{
  "n_layer": 9,
  "d_model": 256,
  "n_head": 2,
  "n_kv_head": 2,
  "head_dim": 128,
  "d_mlp": 1024,
  "vocab_size": 2048,
  "activation": "gelu",
  "norm": "layernorm",
  "norm_place": "pre",
  "norm_eps": 1e-05,
  "positions": "learned",
  "qk_norm": false,
  "attn_scale": 0.0884,
  "bias": "none",
  "tie_embeddings": true,
  "parallel_block": true,
  "init": "normal",
  "init_std_qkv": 0.0271,
  "init_std_o": 0.00639,
  "init_std_up": 0.0271,
  "init_std_down": 0.00639,
  "optimizer": "adamw",
  "lr": 0.000906,
  "lr_mult_o": 0.974,
  "beta1": 0.95,
  "beta2": 0.95,
  "lr_head": 0.00483,
  "grad_clip": 1.0,
  "warmup_steps": 401,
  "schedule": "wsd",
  "decay_fraction": 0.678,
  "decay_shape": "linear",
  "final_lr_fraction": 0.0,
  "batch_tokens": [16384, 32768, 65536],
  "seq_len": 1024,
  "doc_mask": true,
  "z_loss": 1e-05,
  "train_tokens": 194500000,
  "steps": 6168,
  "dataset": "wikipedia_en"
}
Each number is 500 + 25 x the weight over its row's rms, rounded and kept within 0 to 999. Layers, rows and columns count from 0. Numbers have three digits each. The size before them is the row's rms in percent of the matrix's.

# down: layer 6 MLP down (transposed), 1024x256, rms 0.0567, rows 660-839, columns 128-159
# up: layer 6 MLP up, 1024x256, rms 0.0641, rows 661-840, columns 128-159
down660 105:543512494524561491509516487509487453475487470519478514499521547504476471500535487521480470503512
up661 100:490483528560468532489517504453526518498530468497491453484490525491475458486533517502474514535516
down661 097:482488449484540485468467471532476511508530515506444505465513442523492507517504500471492520489479
up662 063:504493499493520500445508510503516497507521508515513498503516553477496491542500502475518465508506
down662 068:484531517507505527513506502500518512463504508490479529494519477502526534505479516506474523496501
up663 092:479488451507463478517506504520501471498482516513529507530446537555499498484517506474485520510500
down663 085:485504541498492504507474498482490518472538473473480449479523502527454470540504452546470484464474
up664 101:525478495488485523532488481507452510485538527486490504468531534490493525482475549477472453513466
down664 107:474462479514528473482489469491533484512488472546468513487499492453516472513496504463458477534512
up665 106:507511493512478434532496529482505520478486558485484538499502473537500528505506500483458498534524
down665 101:480480498472465473474498486486510466514505494542505466477473494482483489509500459502506538503510
up666 095:484510446543488500507538469511517536498499498521520505508552520490498486498456499541474492511498
down666 092:467486513481502537507533502469500531485498499484513470494477490508453504462488485543532457437511
up667 099:477511513480505546456536493505513547454443500507498469511473451463575559474482514472536476495519
down667 099:508510485498497476482535509471461458528558510496485518487513507492466496499465492497466483569524
up668 093:491487510551502452532495482501477508498424500505507507507475541539483480488491496443469474516521
down668 087:506550482487517544519491493553488492514475531512551480436503503481505503441446503516495484559513
up669 093:468478524501488525507506492482498515476515485490462526472509538489528519512507470485500510515475
down669 094:505533533454514495445500477536506521501503485495475490542482505481478518546524511497497524514543
up670 092:499489510544453466541472514472484453507521455533472511477477535475534485520508477517511475539478
down670 089:482510468510456497545512514492519511482459507525491503518493512517528500494517472504466514559535
up671 066:502514490501503545508558502472497494508502494501509522514499518521542529504469512462531479493515
down671 067:497521506487499503494486499505514509488489515480506493502518490487484499511512488535485482486491
up672 096:519508524500509483444512484492483451485439452513542514492482513491534512493472509492465399501449
down672 095:499513480510498480507508497552501480475543476523503490507531512491484491475527510512495484491540
up673 088:489503562534531497453496511498520464464524468528504504471485475481469483543499504480496509483513
down673 092:544480507531461502535565512488531489494494490478506451505506494505520500518504469492486519518497
up674 104:466446520549461468493504476509488573505537479527483483502524550522519487506502469481506507502522
down674 096:512521507479473506528457481545467517481526498479515546479516529491520449537494543498555474477449
up675 110:498555528454419517487536495486546476477522473485495510503513494517510463519501457514494465553514
down675 112:485540476500509514517519518488463492461500484511503467495566513490512496505457508500527498510542
up676 110:490504502535443481488507504447510480459506478507497508514506489522491484571509486487516517515481
down676 107:490505426506455494527472487489467473497455462467504501548475502497484469458481492499533524501499
up677 082:450486507518530526495478478489480545505518478496480506533451503526516471512479473434510505510490
down677 084:503547558457498509493489495517481479530500471546495544509525502470470467512485508471464482514465
up678 096:498504515474470486519521502523471492451519535544469528509483523494515518501481532481465459522474
down678 097:484456502464563451506496483492474500461521474464492506510466425512505471508497474555506505508493
up679 092:468526504487505474470497464486487504497528493560555539480530519540487513491461534515480501520464
down679 094:496491529485493520492511535482511552464515511481483521510499524467525498523468497517471543467538
up680 095:467427487486503512501513447510497491434485503519490513517479487548522487496465497465464483510460
down680 100:519510508514463543497520489488511531470501536457547471507474505512515477510520538469500515461522
up681 104:501526450509483514473510457478502524467490501516492477515513532524498501492519534456483447499496
down681 102:478522489513503495496526449528509479504461487479512466500507462515474478512505529457490475483496
up682 101:529477502528487504464503545490465435507494475511499454492499486536505501564486529504515501535506
down682 104:498544485504489510449506470520486568499531515477463502480515512452507508532505536480516461531522
up683 109:478472478475498487444502494525489501488486506537526489499559505544512531485482526486492511496500
down683 130:537531502514501506523486479495485475531519487481476494498517522502469522516499513489480513492470
up684 104:526477522565510509497478514507502535521472458522462494517454548498545527517526462495503522546493
down684 099:533553475446463506482515485519488481459497530488541512472546509525498488490481500496525499471518
up685 099:504436490562521464513539494494473540477492504492499462558464541511514518438486507487474454525494
down685 096:474493536488502485526478503481521528495471484508509504514528465495545514530509511455478501555544
up686 068:486519526532499542480472487515485485456500483476528470506486487504486508545522509466534460511509
down686 071:517498461503483555462547472544502520459480493501524528513487510546533530509509473486534501440533
up687 106:478489457503447481466497498488481506441508518484499537511524502495506527508493532542500482519489
down687 113:452481528494465483523504481489524474473489499532517497509441459545482468492503496438538460513539
up688 106:462513474515540510517558501501454489485504497519507507490494496512544508497441504511554473515509
down688 103:502499493507500509472522486492501492519498433506478516505487497460457530516490498476486485478441
up689 107:487440507501509484510544451479520491475519537492488489535473528502519511463534462457531508509488
down689 102:500519516537478541506541509477524464503498515505495505557504505528476507505478483555495505459486
up690 069:550512484497477491483532524466518510437480510485495473506448515461529516482495499518517498485484
down690 085:496490505497513504526524481483495505512479521504516542497496516517499557491471483506537499505491
up691 100:468504528502484469485511519500500519498449509548479541491503520529525533492492518468481493545432
down691 104:521502471517500476496473506484467451548499495487506472450552537511490477513438539496494476497481
up692 117:499527498496425520518495497490512489509473438511518483528537462513513535528446495528491494481540
down692 130:490499535447503548518512504484532500490497491468489487470538509482503472537499473451558487498533
up693 109:546494461490503452525516488502479441460478517531498494483530538498463535528493537472490485471519
down693 104:477514495493528511524482468505549534514490504496520449502487489540476457489523463500528536463530
up694 097:524483508526487474518485508497500470516491489470527495455539532474510524473463524508493501508482
down694 097:475489487514501492467495514515507521506485513481495503521498480515497498443489518469515541479489
up695 079:514501512485509496455539511506485523464443496513483520500536468509513533499541541527517474472521
down695 086:493504493482511518506509483522499520487548538439495534529479504513542508539500453494510514511513
up696 091:474486530532484452448521529518482483482422499502507473479524490507496469535483579489511507522494
down696 085:536493488523503490487482513470512465510510537511512515503504490534512521474494522514487541531518
up697 085:468506501517471491464488488508512491483446513525500519509501519486532518575488527474535520511526
down697 086:519500496492545518507475534479528527443492465449482513483502518499510522495482520498468510522535
up698 081:492490489517518502483468478519495475469437480496498448449528461499498526570495495496549476516509
down698 087:494496500485488526552519505482451514508534514470530507474463514472492506463490506500520474516481
up699 109:497532534493467458548500522453501506504493473510484475510480504491545490520476496496505468509506
down699 112:495491530524528508471498508497513506478480527487445491540493505508497477509499516517494531463440
up700 120:510499481503484537486539491443477540505501511538542513488520517478501496490495483472507478495533
down700 113:512503499496509496482432504540506466491466490517519472498504534527489470516479512520501498508529
up701 079:493475488497514499511512516472505505521504506485525498500523536543481520486477570491467501511516
down701 082:483469501522506474482530509482523484573488478548508501516469522518545511498513504476494508568494
up702 116:496472496483500466513501474531487483488472498489519488479530504490534528539515480507483492489510
down702 107:497497517507511522490519496503531498469498448547492524470509497501511493519485510505513495508503
up703 115:492503475478503514468534479493489494499500478493518496525488489530529483501522460494487512478482
down703 118:518507484465546509526493488506444522540462511479501502509484509510496484502476489465523507497517
up704 100:478487460541494498507533478488502496501521495493500528491478524500511445468500502511589470519439
down704 092:512538492424519504506513511483564518537494526520487493492484511511495472520467541503504517458492
up705 076:525518514474501526509498527457504473515463542492510467492472503512512488462513475512505530493510
down705 083:518513509499457515468516528501502511483489474503472522505457497490482497488486509492514513518527
up706 095:472486473541496517523500523473527533495478452502504494493500467499490507523511521489535509487493
down706 083:515468504453520515515501539468510485483513517528512477485507500529513507556459512485503489489529
up707 110:518504480504526514486543479514503491453487494491501481535509470545519523486483526474472466528499
down707 123:521535549465524491508490479509531504471486525507499494493484462486485483509489506469519514471487
up708 086:517538491514540512471486497509561480476482510473501513455530499534476510519473512478491475509511
down708 084:486516467494463531505560506516449497467528518503490523514491508508507526503498464514495507474509
up709 095:479518526507489480491488482481510466486411502511494488490507532443492528549450521489505489519545
down709 100:555472473514501484498492535478486513555536475498489533523513493490481480484505503489438469521490
up710 109:509508528481470516540514504465506462486512469478541517496545533540546493541488471523527463514471
down710 114:454503475554476473498564506512472526502484487495498478518526491529481499526540490514496493494542
up711 100:492467493502482529502533478459499504519502445481540512521507463537496486464533486495488514474498
down711 100:477487533494496521530491525486517551542489482493486502470452551487501475517489492507505462516496
up712 100:513494505496508505513482478456490486450492505514523523486547484481495513535448493476542489525480
down712 092:537477524487533500486489498499475476481550472491539497514530460482498470491529511487526495542452
up713 083:461482531538503503533508462496501546539500520541471499517489536459488494493514490454484502524503
down713 086:498547525492526532498501511455473497517574521468509555533477495491474487539481439502506489446477
up714 109:488506509540503493525467456475496477498492483489493483460474504493498476540482483515526496531470
down714 104:538499561452510474502510450526504513491526472485489511509455546504482497493517507553469508558488
up715 096:481467466517490473478514465508478515532503512459500523515515542497482515507484490461526528491532
down715 099:579500503550464473502485553461498488518477473495491472485531472462546534442518488507472526502479
up716 084:467480521475454499542532537477542506520453488479493514529476511504545504470487514534499530472445
down716 085:491488552476516489509506524459461501512583499504493485532508473553465500515485497495536514503481
up717 100:513541485493514476508515488508464496534503540449475526526524488523493516469475460493555515496486
down717 096:524517536465468487519528483476502498509482508480496458521521495519522509503523531529493503482493
up718 096:509521514525517516493574485506490443478529508499477465512506523454523506495491491528519481540562
down718 097:494494491506479510497452506517520506535449508547524467494463464535460489522517519441478528501498
up719 108:486467524478526502535517485501463476419525477541468535519497484470519542553459491489512505497502
down719 110:526495467468564516513493482480517519494480511477506557521476518503497468511488436506546494457487
up720 102:453453502485454506519486525456503486496492485498530513490474524527504519536490507485470509499499
down720 097:506492508527512498477476484524496471458498529554474504495511523497475481526534462490523519509551
up721 096:476530511498508509488518488477476474497529505514496499492485459486475550509502493505495459528536
down721 098:516506525529474517539470471455537513503480476482526503516474482495482476462518523475546420536490
up722 099:512517498525523493541536492530511469528490518473510498458493517537485499486541510479492488543498
down722 100:524508516496517502489489514474481515484523497509482535497513483478496471501517466542489478521537
up723 087:463438469518500522513483528504509493524475464558544453493525497531473520491500559486504515464516
down723 092:522483521475496484545490447503456490500557560457498530512483498462542512507439475463513473510505
up724 062:448502503479483496545526474518445494541530448520483497556528459508545467489463492512491494544476
down724 076:520487499459524497487553517506485511512502542525507501529450509518500504468500484510480518515544
up725 090:474478536483487514499504475525478527500434458496504487448485507487513532489499515535526498518449
down725 090:534533494515530434508518502483485473492487496504482479494497511555496498529490482481511491488481
up726 092:455532506509457524501525483525524531457493548470464491509481487494514531494504539498487496527513
down726 100:504420521457556481508486495508453505505507483497501499540512534521464549515519476543499452496470
up727 081:501493498495487521513482513481523494482497492481490460472511504470504495457474524538529516489456
down727 084:535499492503507508522471515502502506493516495501543526505449486515518501522491504491465512542507
up728 095:495478473499480533479508492464491516469483523493497501514492516476504496488515493468461506527441
down728 090:480483521525482480523493497482524543482489515497516494489504510531525500501510451470492521464513
up729 106:518534487515410519455507454489455517511490440521515521505553491573540505511477500486472479539478
down729 105:502519512467531549518506487526490433492489482468519539506483545494468524504444541479554534476526
up730 097:485493478511491544549486509458464520467475465492530521505461523513548526512472484494497478522459
down730 085:448477507489497507494528484540501525520501549479509494508510484522500473489507487503489491488458
up731 092:504502438485471488489500506511481457513496496548536548481506481543493531550477478489513515500482
down731 089:484502530506486563517512490532501530513509485486506513510511473495474503510483483530486482483521
up732 102:464478481493486491477506483470506517507464541511508516472478519477502476491477462496507485503491
down732 097:494475545503522482541468502513505492487495507506528478528494494531458507509473537489524452489536
up733 100:500469519506477491499505470519476485474509501483495483476514519522515518484526523483495511497499
down733 099:489507524537482477493502489487484474503521461464506472485513511519487497492479520558533508462460
up734 091:492492518526480507502516504481502504512473507527494512482481529472546516520458505515485477528517
down734 097:484515499521502515506559489448484481507488440509533511515467544509497533481421502458502498515475
up735 107:474521491517488508469521478487547521514482467476500498476534478518506503530494519477511502579504
down735 100:503503524474495496479506491489517525487523463489496485481481499512490501518513497488507484503556
up736 091:467488488494481479511491496515473506475458507487453532490496492455539523536479508532470452537534
down736 094:534515474466532503498497481548455479428465504513513495497470486517458485488559450473553490490475
up737 095:472472520510515488490541540484554505491483536507476530513445524525540525471533473487529500488474
down737 092:515511502522500520518510514530517482517507455491463516489524482469525501508525520495488490491503
up738 098:444466502509493511460531488505480481478484509554472493500513503539478508510473515493464502490482
down738 100:545480502505529468536506514497536485483495505470524494548470480482515453494516535482484505486521
up739 073:497530471515531489506492527538510468490479460556545497493467480488474478504525510523528473467545
down739 082:498519478489510476486513503514458505476482469500476517512423525546532517486498508516518488534508
up740 107:514507465535510512513493474466462498480533508517539498504495548514510479538463488484539500485493
down740 114:482484543513480477479534470523500501496515511514504472528465529506494507510517447453478560492524
up741 094:542468462508491497514508431478531498478534547488500479505500550517491437499531502517457518511501
down741 093:473471507497499475506469512515472519499549534521530531502488460495466482515507465470497580520495
up742 079:516468496553517521514535541495493513441472481507481505493496480441541525544457463501492488518497
down742 083:435528512479503488475523492500479519493536526496503521473497496496531454475516503540478513491510
up743 089:449516531528510495489485439463495508512511477486511551515464484470476515511497500456460531488527
down743 086:498505517485485468512490491477478445505548534515475549541480481497456513548502514497490584518517
up744 101:526488508486507532460491510452502502484511448556524488520481513495505448506451490469505501476564
down744 095:487475511507516509519478546442468514550518503491475490490501487506489504480497532502485474525521
up745 088:517497488525511456473518496489511544510515497467497485487513521538484506493494559489479510511458
down745 096:488522503514497476512489488467491502554475508541516531531499538588498523463482503492495543502513
up746 071:516480508497489502503484510482499491508476483566509473467513482523474493496465533480515503470482
down746 079:449518518494493489511514516513506533480497500477492520491507517528504529512465489498504484480505
up747 059:499504496509507467522467494522506532500485475504455471511481489470488500490517478490443471489499
down747 065:521511497487498552474527509474505476488467495506524492501494514512519507493495497513558492499489
up748 108:478504486492464488487495438519463560471512486503479528500487533493515473498474489492533481475525
down748 107:519532507463476500485498523477501502468532444550486501545502451495507510510481515479511490539512
up749 108:484504461500454466484510469478457476465501505485473507489529497527524549518462455506520500511488
down749 099:488516511495490504464499511495513517466484491514518477509518500501538497517503497513496459520508
up750 103:523501479485509500521501463510503492514517494527529564513479497501502514480458554506507478518481
down750 112:473489477550526483470523498498506508490444500463492508479494539561496507576479456473471533513511
up751 109:523481474525483435503506471467491483469525540497535480480522519516492511590515488492531481523546
down751 125:504546484520492483529505503482561535499521475497511479592512514469492482488493501476471457514549
up752 079:422500501537509506521480535481516512546509445492544465493514489486516511471486482527474492528476
down752 080:486423510475492469498531483503479492482484526526526498504479514530505499520478525473506500511516
up753 104:498515498476485507486484503484507471414502480511500499427509474536508486527424524528517460477513
down753 106:533521533499484463489497536485501490521513509498490492505476517518481532520475527536483464525499
up754 065:463462519477516502479446449547506481529490514508538452493510476530493515460543506462445517492500
down754 071:489477493531518505511540507497526516478502515499481488561493503477508469521486529505504516481513
up755 101:477456477471515519450530483499486499475527492519509524480533523518494520535489524528494466512508
down755 096:529497528493500520536488518468502499493494506516522527479496493482458476529506485487525526479517
up756 089:488484473515487486519501496508473450444443493494466477446482494480510498514505494508531496514509
down756 101:478516532489499471539559482489472484493516481494542482522492514494496483499502510478464493517487
up757 105:524486517503489502501505478487499539504496500543468527500494512496530477522500491534520492489501
down757 101:479493503495498482466512466499479537495503447564528478490488512501487483464510469499484531468484
up758 098:500502457488500496478509516489484522506508513542497501502501494505539528502468540496480450525495
down758 097:487497574490490511556478532500491498459492489468499509540488521519498504503508501504478499519495
up759 110:531514517500507469530501497450539498506495427485513482542492478487545484487528490511492529509507
down759 104:448543497518501540471514455511449506494548470450494509493529498507515480547514515478480532537492
up760 100:484518519493487486487521471498439498450498495487468532505470490493546512515468510520505467501479
down760 091:491493496543481488517468497482516480550498494521520519562505483513488475481501486507506436530516
up761 069:471504533459472507557502518475484472508506485516530534488541543496506460479435499486490464517447
down761 077:485481494537502517556512519506492551490524483497489490548486553530503494531529493510528491531497
up762 086:477495475494461546498486516499493458496470466500516528492513484527526552456484575518478466530449
down762 086:534500524499542453498532492529470510486509496515482485484473506489493499537528458510523502484507
up763 107:492497488527495444517500487487506475460507482472498525524536504504489544593465522473515492494496
down763 103:509537523511498558500487499450522508535455504535489486502443458507491505460476463514502457553489
up764 102:453474514484515509481546488532516497480459493514464471504497508488502503465482481503476528501473
down764 102:508467496521470481515518497505519496519546463525468433500515558489461520521467493503476516515526
up765 110:500508503466477511500513491489502494459545536506526539478490516514501515538453531499467483552504
down765 105:487485488504490542514490469489534496517473466532504423525483469482519519459499512469476483464517
up766 065:473576496561475491488472453510509539484503470482517500475468495501468526481511548462491490504470
down766 076:527504515487497506531543465491492526483463512449500477504506503530466527496541444501525516539526
up767 105:498513484525499487471508493479536478502512485540464509485553571521494530484494500503456463494469
down767 103:520474522529495483420483496556458483542485483473518506486481447503527486552493470488505511494468
up768 118:473510465484515477481533500478523465483475505499487540530511512497497489495462466461466475490471
down768 131:491482456487505549526492509504543481516465450483510447496514511496553496478493537518433483495501
up769 106:496489493508526513470528525473515538472513473507516481481502477515536502525460506487498449507493
down769 101:493478496501532490545494554469527492540507527490531476508479505521486496521516481480499441533524
up770 106:469444504530435469500533504509489512510454477536482467456479523529483509505515483468484503507543
down770 109:514519446508495516482496549508497489503455481501526495482469503485484526453456506487460480504532
up771 103:491462460553473526513510484467502522521491462504530470510453544509531493479490481441498505494492
down771 103:513521451496503521522506512529464528547494529481505513511505528548527543521526510463488481509517
up772 089:479497479471505493543546502508506499513462495500469514514491480484570511473504467449515514440516
down772 088:431507484537500436489522496549451466505506522560526534485507520501481500529489549520521497533541
up773 100:476463521513509502520502514485492523489508533485498528460524563546507524511513549488497487519449
down773 098:517521489522496507481484497462492514494490433514499501492484517475508460499491508531469437542511
up774 084:500530510493533509503540490511512502472471489513523503427494486506518498478500515558479365508504
down774 096:473511502484519520487499520502511487500547528502492475522480513493490550515491445506520534493517
up775 073:471472495510522487510520487510480489473492507508533478460512520494493512522487506469529517495496
down775 075:505529531481485495470484492533493515509497459472481498551493483476499444486501489543502549474501
up776 078:487487487524476476524529538482485524528482516557460530513462503491502487466510470486501532494507
down776 083:503532520457546469504563499460454533504526484524469515535503525506494524459450471490485500452493
up777 111:462504473482512544522542435498500509454504495500497497474499507547492558500469508516535461498521
down777 137:499480497542466500493566473493497534475509497492487527495494529486478500514494495475476501461473
up778 090:484510485514499497489495460505473463474485500468444477537502507534536493496504464503513490501422
down778 090:473525519519514479525507515483541552497566500516488495485486508512485524490500539476480488509504
up779 098:503521471532498479507504545476560552562466499530504516504516488482477525482527513500502498519505
down779 098:484451490497481511516490424491516502502489488517504460432522528472517517441483513528554519511538
up780 070:501504533533526530510503499459477505505493544517513487462481514518495515511492546462488494523455
down780 078:510551541488498466521513528480474506525487507517512511510522489486515490519498468526532472485490
up781 090:476536495474463542490548537494490530503506528488447546476534488495469529488490536502497468527474
down781 092:506506420505529489509531530500488480522489530485560476503486530532503474521507504488469478537510
up782 107:468455466503521495459487504476465489467515538475482539511526516549501513529466500490530508561523
down782 104:503484474513449518498509529502488512548492520479501509477532496511524479471490484544513507459515
up783 096:491501523505524503498485447484487467527507507511493483464557496555490489479474502530482515477511
down783 095:480488501454485490514503514499502530516549502546480500489440498495483457514497507544499531500554
up784 107:484518514508516524557505487485511543478521514509490492486497516550512520499489465503508496478503
down784 105:494493505454480507480507527455501515472506518505480526498506476479481508498458497507505566491517
up785 099:488443507483476484506518480494478494492451502492521516497522534538496531501484500480509507453474
down785 094:511552540539530539497533530451522513526499504537478493471487475536487473487507506517493485547567
up786 103:529494491495460520559517504459521472462484477525487478508502512480509488476476538495540505524499
down786 101:475485500517508460506458529490533487503484502524496487493457484523465501508505529488498519533493
up787 101:499449534476490466496463496500489511503505517468518532492555496526478546582519495548467539474470
down787 100:528505504481506500480439549495508480513469495509525462466518492513512507504521468487507507545513
up788 112:520494527512466469524520514484476487514483488531512488504482508492488557517543492481537507497479
down788 113:482499521507447480524472495506562468504474501533497544502532470518462486528471539463509486512495
up789 099:519490531504534488537498478492494488511492516470473539514495517471522501480467522468517452528464
down789 096:504525536490488558505504490518480490508507513485500471508466513535488480486511489507492504489491
up790 103:506483487496537497516541463491491464457489528510488551556463511515512491506504483497496465529495
down790 122:512435535535503512501479531530476498482511487489539488478502511486501537501507534527490474555565
up791 074:524508537509515509470603510493504513496471478529511487484535510506526475501511507528533499473506
down791 067:512525477405515536502469464495526484489513502521463478509494454501522489509473525513432496494526
up792 092:484501528517502512518535480466515497474504515478479503462489539521491512518491497527455519492509
down792 093:520503467488503507542504527541515507505500447444490504495538515473559459505555510521502505452484
up793 102:494430482491476453514493483528525539514509526532504504501513537560570489492494461481531525478520
down793 098:523556468482514505535502512499516490509497504512476479479535535498490534512532547488542498524550
up794 110:479515557525464504523524497488526506448519530500479508495462500522501507522489490469503502510504
down794 103:501517504489506545490556463515537484485461505457505502527476500523445480488501483519461507510527
up795 112:536501488499491514554535489419464501474486504499470496504518527548556499480532533500432452529478
down795 104:558513461493508454526524510490515436500476507485483509528479517445485510493539505528528510513537
up796 099:463482531494450503501516516492518518469514535495476501485498512524507493526470536525526487462500
down796 093:517512479473491513495494469517543480470501467551474473495518514490449502537535517510481504522474
up797 098:536486523509486485519490492483476519503486529513524516488492537502476557508455484496479515515518
down797 095:425508441464486506479518455543553526510509484543502478510441497489490473481520451521484476488460
up798 102:492471513537509484502472534501507509484468484464528467506548493493466519538485539486494485511517
down798 103:469523486449487522495511475523493528515514507519495520508464492486528485485525480470464483486477
up799 087:482455502483536491521501502479487474515497531499499492487501501503491547533499471512497493473549
down799 090:513480486503525500500552514543489488452526500496491495472504560514532500494504443510528481519503
up800 081:482499490502517525497504514481491467501498483483517496527508503481530464555496507510521542459522
down800 082:501491483478514509486492509463500536476509532490484508477470474491486507508467497501527438546479
up801 091:492503518520497533516495537492505460505495470497521482497481479497548528515457533519498525506510
down801 096:496500499478505489490476475470477530480517533478513492450541530493464491521526480486550545473515
up802 099:472501493508495518514511523456528532462521485554534542489484494511537500498492503458506489530515
down802 092:514521484487499475496494480466496478514538505498502522486475483471479484474484481536520478457510
up803 103:496489492506460504468531493490474520477488490486516485498477513492508503501524458477504516511509
down803 101:496503526508498505510476494486503492517537454481486518519451536504492492499527478533492549476545
up804 111:505502524467479499488485476468500482471484497499516506517542516522506534555469525518514510508457
down804 120:505508501525480481539478535510527509510511429503508521493551477468516477548558486456470484494475
up805 087:494518525497467508510525507517468493511488446510474505460531475518508466512486509520499520532477
down805 090:501459458475526502497499490480509491499493510485533487521476530508521501517534532474526511468542
up806 119:463476497536462458512519556488515520481464482483505522477519505494521484529503498502499490452503
down806 114:462479494490494513506508476483535498533524510467491538493490489506507473494488520448487501525522
up807 104:468506513493494496471517490525438459473436502502490505448496451463489513532496558468489489494481
down807 099:519492461503533427507476470532469493504504496513518489501502463500514446453489522534494476516496
up808 089:484492524529462549471533514510477493452471503486516555486502486475528496496516534507542503514454
down808 095:511524481517551505495481533454482515461494507533490503536516489496513474509482472489487497493503
up809 102:511488514472450496468523479483499454489496518505506528491502486504549456477456538487449492522478
down809 106:529533515487472465486489468527484513481506482561487467485501520527493495476529501494516499502569
up810 105:504484498500487494502510528486507510471505526471484546511455502564512500536499522535526455498498
down810 102:512490485546537492478523554468477507542526490477481486505529512482480513451504491477485482547471
up811 092:499467460523445486507483493517491476460472496495526508473531497514557507530484489506489467519472
down811 096:479447521495546494498525505527457512505517475503481542523473493496558491471509491527492525517491
up812 106:529540534508474494524486499502503469498488440529479514486549516509531458565496492487488487512514
down812 097:539472526470532501453482511501520461500551491474510490580522510502508513530456508534538460478499
up813 110:516524496491485489491463467474480458493486522526561481466520480508481561481489554525457505548508
down813 108:516493502448502479570508506472510503547486490509534531513496496490451468483513529503464439512534
up814 109:504458496515474500553505475452501538457511499477506542495499546511527491498471533493505512527479
down814 111:479457538514510480506489509524478496504518449497481543469487531507504447540486518470536524499468
up815 113:523460539484520474497525490479485498468520442528480507528498498485557508501501484485542482491482
down815 102:485484520568500464453514463499504465520523499468492536491504522463480485466490492492518501480476
up816 104:495487511495510479558512469490471489499538521527482485517542520493509561536457463476470484476488
down816 105:492476497517507513503476515478528500494480538521496536498520458480522500522536475510557488455505
up817 087:483528528559499514511526490472501473481503456471537531473503492480487540511521518531495521499475
down817 080:524585445453506465467510502520499495497493505519526505558475494529518497476494471518501500485526
up818 113:466457457476487522495500482510480544499509481542473530468459515523497497499525455494494503480473
down818 112:484472490501539481474455496493505488507467534458496484504498532510464486507491460501551497474524
up819 076:479484535523526514489517476486474503488508477522506468491524492535513503495497532463497501484468
down819 077:507494469531493484518528531467506494496500488476513531495537530478497491446503474529496510529481
up820 099:501473549504516509515482526487443444512524449522518475467485493494496483538543471503499484534522
down820 095:492541477541560482468524541531466500512542505527489493524483534505576522541552492500477533504504
up821 119:492506464511449494555492454515465512489506485496554570500501499544508506513467533452476492524481
down821 119:454506499532472490510498492489533480558530512522488472523484504539531525546511490454498483534526
up822 078:498506478530462501469478505534543479494455471489490496492503514506502485538508471503497496485475
down822 079:459504473485468513521513462529485518477497499482525489483467516538511539482491497469499511535525
up823 101:514512511546471499518512503468498495484491483536493525508468547478531486508441469508547490505518
down823 104:467492479474495506450498534481506475488457475498472485486531482504507474486526478492494480522449
up824 087:471467520493492481539506493496459472518504490446471503490559498464501510507475462555490500511487
down824 082:444519505488536504480492499494473480461503500522473510513491496521515473452524513486546485532526
up825 076:497490502513505501504478464494507496469521519508529518500497496544471522490494538449515489510491
down825 080:492504507498461549475549501500493528507494486509474507477510530458555489484458461471517482478503
up826 104:447444497525513513512518470462484525506480510500487526475518527512490509513483510490463489511479
down826 089:466462513528555511481517515492508515501529467502520459508494485494484494519481485528468444483544
up827 083:488468482460478507482487473513468439488470463470515488453505497460495509501494525523522457467470
down827 087:467483528505470469505549483466510536490519511502494523514501503519492509510475507444490484497506
up828 095:513507510542464514470513528442486496481488504501474482488500517510472572524494499485514488478475
down828 091:507528452491535524508455495481509478538480501516469502500530472497493494493506485515553466490468
up829 100:464490527502502541457500462500480485456484476489486505489503529490539443510475479497513513520533
down829 090:460523497472452467516492513484507508492523480500486514533443510511490501471517500450529477528498
up830 091:476499535471505511550505503431493471469510507549496525515535513473472475480480464489540500493465
down830 088:448479544545486469473485507534468476499529512509483495498467541486546524487514520517494537462471
up831 102:519458525508468535504479500529503510512476501485485460471517478559506509499486511517503511501462
down831 103:545473523473539478505523488504498494518499477525511501507497494438483460450511462521527502492562
up832 110:505504537470492476510551509456513461476503523536484513509500492495524474490508521500485503508513
down832 110:478494466530457472494469500491514531472450510510506519527495487490520451544506464476498472526460
up833 119:486527494529494508524555514520504474521470459480532476526464533471515508430538505451529499517494
down833 113:509465483488493460487495519460530493512520494510563519525529506499534491521498487521476516523543
up834 114:492473535495480511523497447493503494506513497523487499487515493499513463495486518489474512490501
down834 121:474509491530432523499513489493501507485510518527492547486496450486509512482461489460492475544498
up835 110:476482496496523527530524490498516503518500507487501476446529513515515479506496496485504517538543
down835 109:522484500509483472514504497486514500510526499497544521472507500487487548526495495464496501507494
up836 096:467490514520518527522528491507514484535498452521518497478503486506504497492473526477463500518459
down836 094:519502514471486494536487485510538469490478444505523530505529516437536509500496527537492481489521
up837 081:463496522517519477453522496505522532501492493529514529514493485532491541502558521501491508484492
down837 083:491507508502474516520530473530493457519506488524517484537506515508504525516442470524509507518488
up838 111:528536462495517474531506498493489505534494489494515494495539489518501533481519529520471493518459
down838 112:525486496503505487478467540500519494469478462476503534516552507500464482499525570467531540542498
up839 139:463467445511471492491483459472469473457489504491492468462505494536516507498491490457521494515489
down839 119:486513500483479496489493473502484481477494494514481474488508498509529515511483518509521474513496
up840 092:478543543488493469541498501497499523511519507533487532523521501487527461491493475472458506511496